python train.py --d_mlp=2048 --norm_place="pre" --norm_eps=1e-06 --parallel_block=false --init_std_up=0.0147 --init_std_down=0.0 --warmup_steps=200 --schedule="cos" --seq_len=512
Each number is 500 + 50 x the weight over its row's rms, rounded and kept within 0 to 999. Layers, rows and columns count from 0. Numbers have three digits each. The size before them is the row's rms in percent of the matrix's.

# layer 10 MLP down (transposed), 2048x512, rms 0.102, rows 2003-2047, columns 256-383
100:449499516347455398553543421543494552380430451522475526512590482597489578495475464554576538487557562427529455489560357536460529490465475610506389476471470454571544469447533573490517531540572546428430549451491515463447592589523454499535540378491406486497577526495464512451503491554404495547548484425556458541493457468499546519469518447503473514494567474508528485476567494528506586463467
091:496520572522534517526463507453482543623454502516581391475611560492590417536454491559437469537498544445476550446506461495475429472527512512480485465450519548537335526532438532514495531500493458509628504487460531494514442578515500554475562467541462478488503485448441526549526501520464458614491444513464519603440395540479532604517531553450588491421553477532512492493595484459463553513477
106:613496447485426546467471481480550519427484400437560458443514390468484466484499542504444600469534527474495546409457513533531543453507533453506544515439461453528420531597528420455463426515469555536478548525516517565411540505545503447498561438485499521459508414438415446446501489552485529476465503536521545579473488466504486376486520519468533560411525524500431440447493518486546555531493
090:434458418514577445439570541506463481450454458493413531465518514462454477576472580568587460555449491490475553529469494540418512493553451458460475559632511492455445497438553567423479489439496503458415444581528511529462467485477500542479525526455510505480512454481467534528544514445436504587533519442503519440441478533539511453489465608507503544529450459493471476469492509515505450433405
105:532485463485460551523474478474505498553549583444531565553490536501539475450421468444477398494421492500457439497469455517506565572550508590461458537490402409535497484473462490521461468514447419513501532482496460540446530532453446479580547540509570473545538474494580522426483475558575542590506552477440528451535485433525424532494472521445577497555628597476570564463558543507539520468414
101:392536468572461396488541537531515496470456444553495516543534513523508424461488498482573485628368500451455472465570506449444493502494476481501516536565464517482570428429560341500551470461408545482449537479567414531431503458511504558483464425540466470495566480450540491461507560459438642520431524479522515527436500480483427492478524565477450508543557475461565539481552533495427425431456
100:551591496436532463489494566496449571600539555514491432645505441635544566503503484529473506452511469487467546534453508416536554444522501521539454521440441446513530513508509434455439516414409509463471483404610463494493535449434475404427537454421462529470533467520380531482441496430470521467451483395478473525525522462497515502409484443433498491421543527450617445470509506455476493502539
116:439475524552493498575493452514446515555482508515401541534599433523543496546541493469486586551412497518426519473548542576436530511539437531518503528447542497468447460468536470446440503452431534577549545492402442460494469550506528495444514433551554475436496491497520552509535591465362589512646529515429559431515567510534501479478555505592480503500573525473525633577421523482474441556460
099:585468486541528513478481460548541486427569524426477438428480613442441525491547568540492418425467466445468531491519511483436444537419510514475449441542550408503499530464506547571459523471387496500591439494564588465493462444376539536576407554556436555481484531482447514541489491518536498404550512523537549551507526500487529432488510588506505472468455597498491536512493425432538491420510
090:529490506492494502517419562431508491561498400430484509614489553505569520496587488559546514494545477469582484562630516467553533546543501498511449492466448464533548480561516464506510487446661503462432529542408484514410501428545524473479438444564509554470454480552579540405386514447458453483568454466479466523504509412496447496470546480633540537546464525571483410498486432475509500496443
097:469505413426516453478515560536501393467447532487436612445499430464593425531456531522419413466534388546548563449502576448528478487473426552389498551559502490519551435476576532514484539559404497439426469506505532428547575492463442512511627544527432537429480533588458468488451527513570533457435517515536546478434504545551539491487469482475462560433529642485467512481383501503457452460540
101:424458478515495498446496629460547563563557529401563506530454559511472548472423538568467406503552518444531550467520560496559527543536429585422387489548550420567468566480466502364409469519405430493532494524564467491394396522572557503501568498441467538452463406442530475552483467481504445495454419504480521437489531475455483577416382482484501476528474435455473517545521428519488480520478
095:531422421556506565466541520537572529595497563450513452515584508419457484493556531470484513475472455474521470465562436525496496515454484557531494522457477473527511511524517632434501551554559420483411439461531505570485507522485611486518475548458514439511539526418460484481471493479489496512448575481449453451567535515460537443532438578454404453401567534598485546609472590433530418460481
100:609453552504484519445511568368535531457403465566517508544526429508522558549433592559551500551554497434483586524522400423500657462444526523479464456493464550516526600480444494524398537476495580526503473525402474478531506493581499436402497419538482493482394487524524509517568536476503470422483507581413526536430532529448503481479390606412465480555528480454505507573498506481529567497483
109:439579442470414467518501480483530520452439542465521483512444424503455479529614497461400493412481506463476487500530510423545402465495484456576543427558486464560535544526454532432645534489485551583563538429589536589533452500488566522441452414475521610581478540542503612502557504558527553579522584481455567445507501495513420512454515488467503536425506491494525611537532534522471474456474
101:500523443491464540440503568491541498511476446483551560492414545546527456525491562515471577498608580487473533503576514490487452535469497516438538560485456549494459500561475483445444539555422483510458509536467516532448587497400541361474497564447451501581599429449451448466522452542541535545495549507418469508485529506552450518376562579505390435486528452509488396489419529542474465522461
092:551382480575549534461526536471578463400482559484553524513410541504535413418513562429609462456550473549581552484542572490442482568470447529408413479541460498564410484511409482496513471418507412495491451491470583519490451557483420531581493484587559477538565513444551584484370526500542508469474519496498574503498468567576586493542420579402509508483488599514556498509563505554468564518484
099:513501561512443458449556495410483428577457504536532429562402537393478458377460467520487484458490468525465495471515392517577552408513552468449481478477466530500548466488470431500492509529483458449523493498486460441465505644513499528518542489488456447465470513520490430444468462496554504479507485452460471501532484606435567429528531517512489430582423491564549579467448442457465515568525
096:429510596508448583457459448458582451449525530400490471501566502516472485489492574446489530575553402526424524536453497554475445506523442569527483521415474490453517460388530469508500538487318568465539527480519515557458465529561438529477474479470508344509536489537480512501447508416543517462546481425551491411535464494464376546537583500435512406491471454418504387563500476606577485544453
107:526552534495359507590522558466497432465469487506526381474480470541479509474452467483560498542524610550532505520455422489578440502556560500426403564524566353528461482595591503584460481530556424474495541491585542484433535431454532523477493528546492472494420449543456440471448552416581523490585526453490579495561514529537501591498545376533548496538542518489526551504457549541564471449428
096:405614499499582568516561497457508481535520513451531590515542502452487515454446489520536424436519524570483494448497473404452493491436465497491415457483486615523512517488535506517479503485464546518381533596437487424396513397453543556469484454517444455457579510503510601530551508462575470469495513493349429511540510419444547485491533476447590570508532550513395496445444492491384482488475
094:514529574472516503462510591473511486427621597493444483519586561489579448436523507500456577422480481516498453568405434552467477446490536540581512423444575479488493535537472468486470458524491491483460424391524464386543486613497444641422451497488501365523536450453359523573469656420399414482565472449504493506537417484537605605468618520489522583539396421549528531530578512556460491558449
092:538463492417503551479544435510500536393540517552438528552543592431392505502506525577442542510488542439446562425468397545508545554495507485557407407409549594495504515446440451401510498525524506379470469444534413540434498480464490532455580523536524512447500520484451479504508464519558568426434494521494464559457520577522551574563533526491517531455566496471401399385472423454523460562556
093:558517548530486454544526502505428472464491411468507531464539477502450470464578470553564544503495563475510629529528497519502557540421441480541360512504489633497572548494526473492551440593534532498564548534485440481515480494479466558444448547421478575488445550494559498548419478517482527456572495506475538586541545514451571531531428464510485435415476460543465468535535519551557521464549
098:467504451470513416564503474510449504494460586484465477529511536489441450586466577488505449519603478439589499536549519427543508418533421465511520541421508541442536519449581532525500529525471462475517532524506445522513483488467520514437547536497512484487512477439544471525491526500564489475413440548490500447444493444529583482528595600436536467493477449543513544575467481543508595528499
099:582509454533482479403489509523495618490537519484451471463521606529435570401511535555574531482465450473517447531532543500436501511510528503525515500565476496449583441582397392484453494455438524527408501489551436469538519517465550500519475510502523557438374407508614468465452490588476508456394467574478522498474599500535456493524563429525437474519480498562537516504477422387517439488566
088:447492508463455521452556424509510389571483430480498507426483498416442450455549458473490472475488600497485539434496441515508490550556482478592466357523455523511500519532475492548513476449512443488530475512503469511516448541461448477586475489465484575585482437594493553479511522457513521506530426484559554657498484399475478440567508471368552484438533502482466437495565570442500500532509
105:408542548467476517582570449460521483487384523484514458512529574503430519625458597495459511586495429439491504476481388478539529488552493565563522588549511493482554468490377428501490478498438625496512518534407501548528449507450490541589488558489487467520523542484516490531531520509476514524472503443474509496424537497455503488527463531586515453556469502522534516490493505493428487484460
100:449502526514479479427446456586601487407482528477478528446510602452569471406548516473457539485417479566623460460500548470604444622541488567467438476510389519439525545484576456428530457488399386511513452503481551526492346630420506490484518500489519549437432504460525447449491421492623570423520478525549571538541462498538434515501564502487457567564518412549545550526511473512514457486567
097:585538485645435404524491513492408565456552479516474471539478533496434411464515499482414492513478522511483444635427381546519587463566543576505339517447546479534490548547557526490581460539388425478479506417424507517525440541487449471592559468462445523543538509511500458419450507472448504531466490471577448439494449523536481430552401527498488425476471503446427463510529476476514566627476
100:489567476442434458542521507404504505529333483524430542454565471485438501500542480518424469479495497559472496491496487475521497446428529467510525520442464518538437479474528482480468509575503542392486471564469477570511414454478489456473502471522554579469463519451539473609551453523425575514427510547529495499464436514330549456416511542446488503486499552396530465397523566565504526514482
115:540511575489442499517555508531524486420546494469409540434481470502449471478411447424518400456488410383536510524445538473507566534479556480383527423483391493492506527448449519462552518425568396484470471571419446467494494520535527512471395536527535518510553555520497496465469535477484398500538460458469524466568570407411468489339627526456455485475544496498464499461565519545545485503494
104:530518539442550580464428515497498516515515482545561556502481569496470466447368495533599372442456451487587386470516542453541557454536480457510448470510441472579535574507521538532503433527533418444570463543488501522423428470496487543504434512480523538496528457482444455476574511501420499458481541558505465528463478527486522528432500453460486487492510519532513351425559489455343542482404
093:454565457425426465504484495469522504444485489528434462490479407472478465540483513589492475545546543488524535385427568482504393430533548502407521549506442548530452584526543515552506494479524504468442501490475549559522563442512519518415529537531508530604556512493440531449441522479392470395486457470484591557391500557420501495477500538550519518558438472466440473483427452466435492536556
099:534472375482483526513509469489511515431510477518519587493556482493511620478542483509514384485433520492516567446471424480489543509583522470508454590511457495451527429471332459600517492434497555449509456476497474564570539557591506480425464465441520525468422535497478504532455392428504501508576481378527547576524546538531542573614423552441450502523506552506514462531482529471455574556566
102:511493592477493559520481546437471403531430455505517463424468538624448550459414471586512499481468472444472411426472467490538520493489508432419471557525505486536546472544465514535504554464533517470542417430584514502537424476519411494486476517373526523522505487495495442396542353453510475492553497484377500519526502494495415468587494451488511537503467542530458564448446468418433503537527
097:453568479499492557585499637505604520549538538522516528479467573431516501526501545519505645577448505456538479508428475569563482458392378505589515555503449430528468437510505525439494455537566499517474478555444519492558430591551549507400393585392514457574556465451512515558529535614445537486515594435487485508553487432507550496563490494445493441491496486433562479531546511459532505531425
113:470531492451483415506466460480506550401486538588423457435425501464445441441516540457493409539440455457493457563503496441488454449449543542425463397514507401564435408415488478539519597515495512470488443435414510500505437559547511518510483531492442382448551447472509477538488533531485438577422525478543563487493593512554455499505501490513422540490486495558499459375419627486421450552447
093:543486541614579450572565561520460506467544484497471483515566473549574439428587608424501510490535462480504542417481469482494502377580411466487458510481491512492586528424491589538624496582572445600482454497546510570548457426573572535522508468515489480462517523502471465581536557539538528500558544484525502474487500518484471487454562405547535504573515522521501545498428510497533391442498
101:459551407514546479486525504446531527446607510586585503447540595443476451515444473524519484641514505467461484544560474437499514499563510482490472394435458437367597496518536557579513411519479382532492518462433508575470525500551493415481493539586456462408509451547491451433500470552544619460477458475457502544515451455477425500593529543455481533539521471528437467533484551539457478463493
088:571544469495470463578425511445523491409523491427411508476458505445516447578558513532509522426487515506516543520521545499475455484466399485509627543547446465454554552490532514500536561530507521440478514406592449504477533474506592480523551459508498552482514504573530491543534464545517519527489543470413402490577473416520492507564511500602575569434608545431511449451491484464472475466525
107:569505381481458554555541455531500504617539525595462401496555542469446506460506446481500488539466542508460549660473503522488479525522586442547461493562498458592421413474501498501585510419544511571455500621375496526512461527552450558436542477587528446614510515537533486512556465443428403498519532477575417490456500453578554503529575596527478491435520405524504471563587571502536538496441
098:457500378513462451496460494478443523525515466483494554535511502446552488390521518523438461501521424489444444474437477447438463517505559473534511497501571496445541499612504494451593525523550565520571529464497526527530517523523433493513479507494516554528490586412445500441554410533481608550506510411487549435519504555481454473499356550523469476602458486526510512573587478456468516555593
106:528525485491519465489524510452428500349488495450485464440585483396430543485495464534512490451537539527432466522429452474467532496448457535570459470546510509497498511525547410448472493461579528428489400489459468552460522497523507428595437452519582506575474572535425452468522429432477422538543464404605476448476466557507480535433560555484567523464410531517467583506435540474443495483556
095:557529574503514462401550554518428441388470515497497555508519589621539520545420564547568626471465531570426564556545515466535449501520379452519494570521503507546477522571513446494429454530504477443405436425473507523429453418422511549492495537438575487531557450490501534393518465558451563448438547501472576498510482523476609569535478497491551440483438509443519427447543594535467453438538
# layer 10 MLP up, 2048x512, rms 0.062, rows 2004-2047, columns 256-383
091:568505437531487534541514463438544611473527503483402574517420525483427537463454528537577479558535375476476480531532514494404545543434535548439513419530495457542460550527449523537567516509458472446452470606486417474574431475480499472511340536524436477437504460567461447493548499451454458539505566450476529504502518538479507529557472547494493448408468575562523522522522472459513540451507
103:397515449522510579519523508501551491460443535511531490509562530437495440491424472529457485465566499454486523428411544444437546455487532481497539429484429454496477493530532471458525464515488499498640438461531579484519512562547449444563338476487509497542591504516538518482497484515576517511511589630500461422464547463460471489425539462503496548512513590500496438555515471572561546527414
091:555632553570526535470513491473519485552467559486621435478482483576537473452507465503530581564489461495416473548500525579494502547507510499478555507460511420572469551537437428473460518565566485575433457420461505497450475446543540450455486507463427439497424501485557533504458412571528573400519538499465468478446515430499465530545483451460558506493533436544550484447409462415456352503494
102:478479568418463597456533477498544456451468505520469540521440531421533379510462499544435484542521508547542518402495553475497541484530530555543483486443380372505514488546520476514558510500507475523436449553472540519497543460610484421492508450507485531500487539569415502546500480556455583431519435513418526462585449436549596535546482511476462499563504511517510562456426544444495544406531
099:557442503575463442478530501552597424478444487439542439570515457520559438533508508537535498485558424321504467457458563547537462442485521518582520535586478508456511465449528478561432396493541568521518527474466513422506528605544517429507497534528545475530555401474480539477534513403396409517525504519541526566570547490482537574426452465434446522434436445512525554617456453455431567464512
109:554416438651457549460490464478526492516512445472517516457490557559570501434388573610498463472498492560501480492488525507397478488499533437440486571486505525464511472536495487448580534473563442502589478563568580481609433437494517459582466465440596477574493506583464491512409436522529540455535469541483473498610405512428518434521420580512563541517465481492609547464447393528577497497435
109:531533464411488513407473503464602458475539490511440482511500610521591443385507453495471446520463536533507463447433528493516542487576491358532495535445370497480516457558564535503516507511510532575503528472472422431541521541555562463457505590520532494480441575549513519578485506523529441536462493481362552600438479500469469490487439517509470495450529482469513462505428506597556577480481
101:580496517501565596435562455557575529456511560431519495442505528501512550509474498454517463487523446535538574570460521573495393524459481588445454404570547490585489540555546504550463494455485483482482429490482505493457515531531579526419483541548456521416514522596517483503467459535575579409540580439580492527610420570451447544526531585490536576539508486396461526444516503399608438431470
093:522370520466554568465472494515491525472559528459532478557486466550530499529546471499429599509510532469578570492500418483486492421563554519561505478517495495594492564500516468513494443413542482531587390569474423502473489442462516551512471487516509450513538478472370593428369454454418435527559461527410600458540475501495667512576504417505649426551494521526437536577523529498436487492467
096:492422545596551458532531450518531509548510548524605509578521485499509452466516494609558419545475427554472565519546477490469372449571578452504548544435521540514506540569465498547538444519507488425542523498532513540533509550422550418497477540480483528407568458530457552495450539494487553464436404471541484551419466551441485481472465463402465522404452542504461441632438470572499510495475
103:417459547490556487535467593460458489486420590509499561480537472581443515518502445542557567480487517425524552551476489573458468557412508417569546489463391526502535518586413476380445499448561496483573505520529538486465530448578566506495523451430521478455512480501494383525399503459479547553580470534561508509455576386441584482563491488581574495569484467493518544536546463446449470501489
110:447550449489509544527577480531476399436547414564588555446504469616416437524470539574449472576473439526586520451471462553531515564602342482511446492515476399521447568469572417493608480559478570480511508456414539496537445432514611460475509421531477617492520613498518494512508536533527481556472452490476482537584505519494548589410532452468495542531507509519482616516520460630521364467474
102:462422460446367503499477491554531532508458493589499502526446532591552444527528581469515398549554539482530500526548462436535483538481513529458562522535469479579424486503374550456524440505554464513504428540502553503469544410513473352411476492453491475440480580514544476534574500418520467497415680492500553472564567407516505530445479542520508415467463425415440481521433525484574484476431
104:418432502567367427494509501555594571503455520482429512554505477425526563480601446500473445464500487545605519486476450450433486507549548511520626496547529432468510604482474534509454427440501490525444603611513543557509429546452496404553461574461592511528569484527478503533506550491502481465559567431438491509559475561532517504452466547472571511536462481538532491444549474508541492542531
103:543496528477490506416456510506492513482449490517513488303475561532588482478501490561486464415537421527521529494478522528440392487573452471503487533496454542529546465457585496514381513476488483479415497467460492410503519552507517513460542436605458468498443470550514481525493565512497507455442431516490500507478501409570520510513486538482563603492539550567507485481391478515396508456550
096:509580422480489479563524509383528486405459485544484448457550465516479508515531445517489461607433564499502525521492461606542495465522559536481474472490500428616464615470508533499464498478466464449488512456641547475524448480584500547516460486490383483519461414527463576469398542511507454525487435489525547547627490524496511501543524436482559437519407512554417495533477462445487503452544
093:367523521498396500563430581467489453494499405446493603470426466497516502502532522527488521531510466543539540435546497534619439482460557567556508472443536526503446492539542561485508432421445566496554424561515521447584530478392537517494522457415537494598451492421448432584602526473452394478469439421565520502548437467450491563498504474551499545455426567578453464478481522487459522456543
089:383470534537460533589482548547470527508447514436426450465463545504525532474573459487506456501516510463485493461555524605558462490517522566503505532419520528423593539432472515513542513580525550516424565474585555438588599540552465498531465529548561464553502571519552489490421447422523516513420456404565516503587518483570552430491457499491617560428541464510536515501545519471444558488451
104:521456440522482557562494437509511551403515525468503495505544428589506535518568519469476519609552479581510560402407469466570482450544462440527419569493506458593508536424449456568459437578526504573559464592437508475438436456527515516495498505476498522591497466466516558457504571519532557436485525515551472460459528477497441510457475499468524421477494508506334444429617495532562524458538
101:443526567529507536440474504405438510432610499492570574496491449454469471481466542518566526534486551471510487505563559534480475478417492533522479552495419455457446461511441580430598448576524458514481617465465469536470422584485529532419499509465534545487523525572570476575481566611520465487464502492464447572545556536430439520481505481463491512508523531483586602442420537518472440612496
102:497477479514551598506501585578612545468487347429505437567437576453419425555466474576431537513475455472447530506518467428479481458533520609596566362498539478420540513552506389569527495536453467513507551480518484498548458546450493543488517598494454553378509517452564564545541558439465578443482489511513440519471538468498448488555515588455507510552510530486473416540465462474463474531479
095:475448475498501513527513540508456492608459444576463472449585485518581525547457406549525444523541504521498486408484485508486431526526484490504416510478548500544508452427498579582399558501462437494514546472467451545466446481509544569535588553499475361525458548414630515495514528455594458485466493436492530495560431475464535491354420441463499534406617461572413587442543580439486504421542
098:481557493416505496583410500477424538513517527437577555475557537505552498450505465396427558491515459469431488501544563487458457442584484404492503429515522460472510424535477552503478516461528498572564484512509462562560530457545592474499523572591480511496529412563487456538489518454415529431544540559472466468454531543528414510408487495466463520521526509558474428453435468454477524456445
103:595443518470601541612513490415561504472413463514478526451531495485461547544525469576413449534432457516520511599480497557354493453435517494427515535545485521427506497506452570481495475426514433464467508460527440560500516530516480457504465530511489602482544492458518519558552470472472463550426468316585597470448412468526492499462499550548525423513548579476555419503542518509484483439569
096:487424549559519532565581509518448481479563644457597428430529456508423451446573406401446628518534579427419515619536577398507401495527437383493579515406507555450548450423565511602448472559538407517452506394460498436462500496493533614513470479516542422500516539477513427451425514480467566490455476511463531546452603468414494479559541503429468421496506519456556502510506486545496591442538
095:505577543542531506510547575421535455463528549432509590451546433548519537526504455424544450528489570476483465537470537461464453563475408520490498557491546439480545499488473435561427401515423545529509577498507543477409492433563585472471466520545512490466503528472513470554493528477498468465436479517446577452525503564386587506486579489418463533443540533462487519438517451549486476500496
105:480522434448390564439418485547512550593494500440543516519489481467468503446455534542534457514501504492612452450462482501475504461600558514472506523471550451515527458536534455537533557557496529507491509525549549487498476574524481509478484484429453506474503589491447590516518530518507561594456462485526511520415580383375478392539465504523489644530530511467486492503487474420432527451611
107:521502484546507432424553528524491483526439516537481616441567499447559531416555491522524493513490514480570438463509507515543470505563578478563588617470477545509484533404573426472577522518493541523544488486546555525479447490544561525576603484457449495497452507571449525503453530465466581434528490497530564512624501497601468464509490602486434504528443479509533509508470518399521467334580
104:487485493572448602478446447479478524478573555507507472521514502516433520507540509466456472478477466564488501494512427513473476482537546566551576412473554546425474530518542512458476619484567536427534501481601537492542448409484402467461549541499452391582498468350485573550419432482488479483397535547466440554460516414458487590458491507524509540540522516559503520484452520502437535496472
100:544453400525453471469648418440534484607534521495459627461508450509441493474510451463474535470535473464496316504500460549441564519460468478419484443473503493519445400493547473397470497595522549469507403551533554490496462543541526497423462487480530567468546477544502372508439502498491545516366474466523505523450467549516515486551473599488535534458493566439485487500535512607473595488533
129:511556549388512530434461458518597524574509491550501556497499451542527489436533534454480483481546461422522495512413553479497497486447618523547575508429436522509565513525471502455536460457478475619539408389528486530474538439533538430530485528499452498458517670553504479585596447588570521547603473482475401512469447401495490543483437530474465561515512445537550532461523487441581527561514
109:525448449547401551536473552440514609475580533520421516637574565462465466466515473443370546514447494531531500453451436412544550496492531529428474496470541461589525517517516458568517546505509478528494407484500543524500475459524520549542544545522442535476520472435469570446506566453465487513504377436461546542517610446543486577511526555446480449445490509523465492481442529582400424456463
096:454417553555577543453421451444450450528566481581432508473424478455532545503508587605546554601447525445578502469503564578506460476464516458579546477521499541525536492580597587433536490538481558475558464498450484540538439545444431465540525423577480553521449479471552496521466519449472430500490482485567504451523521498570538474546513455403447482486556548494540477490579401482476522509391
099:412505557527500561524522516456472480509425455463557494501461428479475535479526500510538491514499507488476515491559442572521577548415385467507574485523479458467515447557450506464481479548545514452550448464417500503420519545494507500544448525562436522651497480494451555503537519510500576429434474554416395544523536554422464567455432552412469476432501470501506552477434447498527521567462
100:527485469469465522512584480513462464459520448541548551561491474354492472582469606400552514543551599444459506552433506536563548509531569530512474509446511529468456524550517528460561544535515461543462542397472510367502495534401548477374536513470564497421403525488429509549397581497509498452524564460485576488561495401410476447460496603490473538494504462477539513480485479545418561562572
101:512454539489491484517456463544585462511505510572444447451436469524544535491485542529524478547416500520477446577446535504465460465528460547450528433405432558572471508470481539496539512401506503509479572511472476484431486376507465579513604570461476428482617464502627534503569472570577508542471534565445516539446536538440523553470602511446564518540537518557479542531461500460533426482457
101:523473506479534490500481492510511481611482517499587536508421526541514403580557634500424464571502468514593460448425438498485485569503500530505521546554483421525493464476553547501443501514454462418593552525510528477453534469400479436522430463473554479553516505505497520494390530434571498496449492474460541455470484535467554481530488338422473516627539461514521561498544484506472469512601
097:499420547471443468567468531412488522515486499428502529497516656494430525469539453514382578504572428392480469409537463479473540464478454486478483523475464442540471468386530569535461458436576531539494559478539434473500446443454573533515544540496436560366473497475421434493516590457476626557517499495538475512493494574463423543545538548388531401508479508432490477479464417412492451512559
096:547560507442455549543442582578534453500573452471586452526514576494526446490432436428440490454468537486566533436517530517422553520499475478505467505479498484516424478440489508463455411501514469481543529499460499549481516471538419546430447462551506468397469419509539406444533392576451473496524448398425460522552600492429518491482536509516445532506492569476475533428548461465526530546520
085:433444472571464558376441502516492511484394522460524639560540452551473474497409467499519528537511445441531458561471511636499442519525466489546603497518555551593515448501553477477465480552555545550502522531575506502503577424516523487535467513442479569551611513449528464551491579509510422539502477558485492498503532509367489505456495458534536432533567447491448423598463509553532570525452
093:455553483521530452463441471458439443539524528475523476510437484474549434486519510501578524501538501473528497461512592497495477576545513463440455403524534468575559474582524518436515503556557571525524503506495514485530563518459457514547530498444413455522568533497493515428446466463522514519478521464471584428475413490620499463495419489519411548527520517476550500471492596492446440592544
095:482484522471488518496537452495498460509450528502498472420506517453495552601529498574497537532421432569478441473528530503511513494391601481531501495453531529484479507461458579587604587586578462500514520536470550515482573490538504499486591520505445499469457492414539448514462575579518553443564511408553498465480476569519447475504603526495479484494495604526480509355478511495498439415529
101:435519534543428528529576469437487478412509601495485476545591371415518497418487547511550503473502435438433421491516586480488389510505444552497510492529410525576500476473455466540507486508512538450473643587507531492464548425470439552498584576439487307551496454468442458535566487578480552490562476496589503433419514443469473455586486496366416485491463474449490547459458437480523454495500
088:644463426421614575598436520510517417446515568472471479505598415508453518441563517455448452576501442491466519460547552523494514387537533413509471450426577492426538458476603496460537435564440422527496498513523477601496540506480427573526515396519571448444509464533531492456463516571504507547426576509487523477481527529482489451488514547574525483586442406461502542516518470480503500421479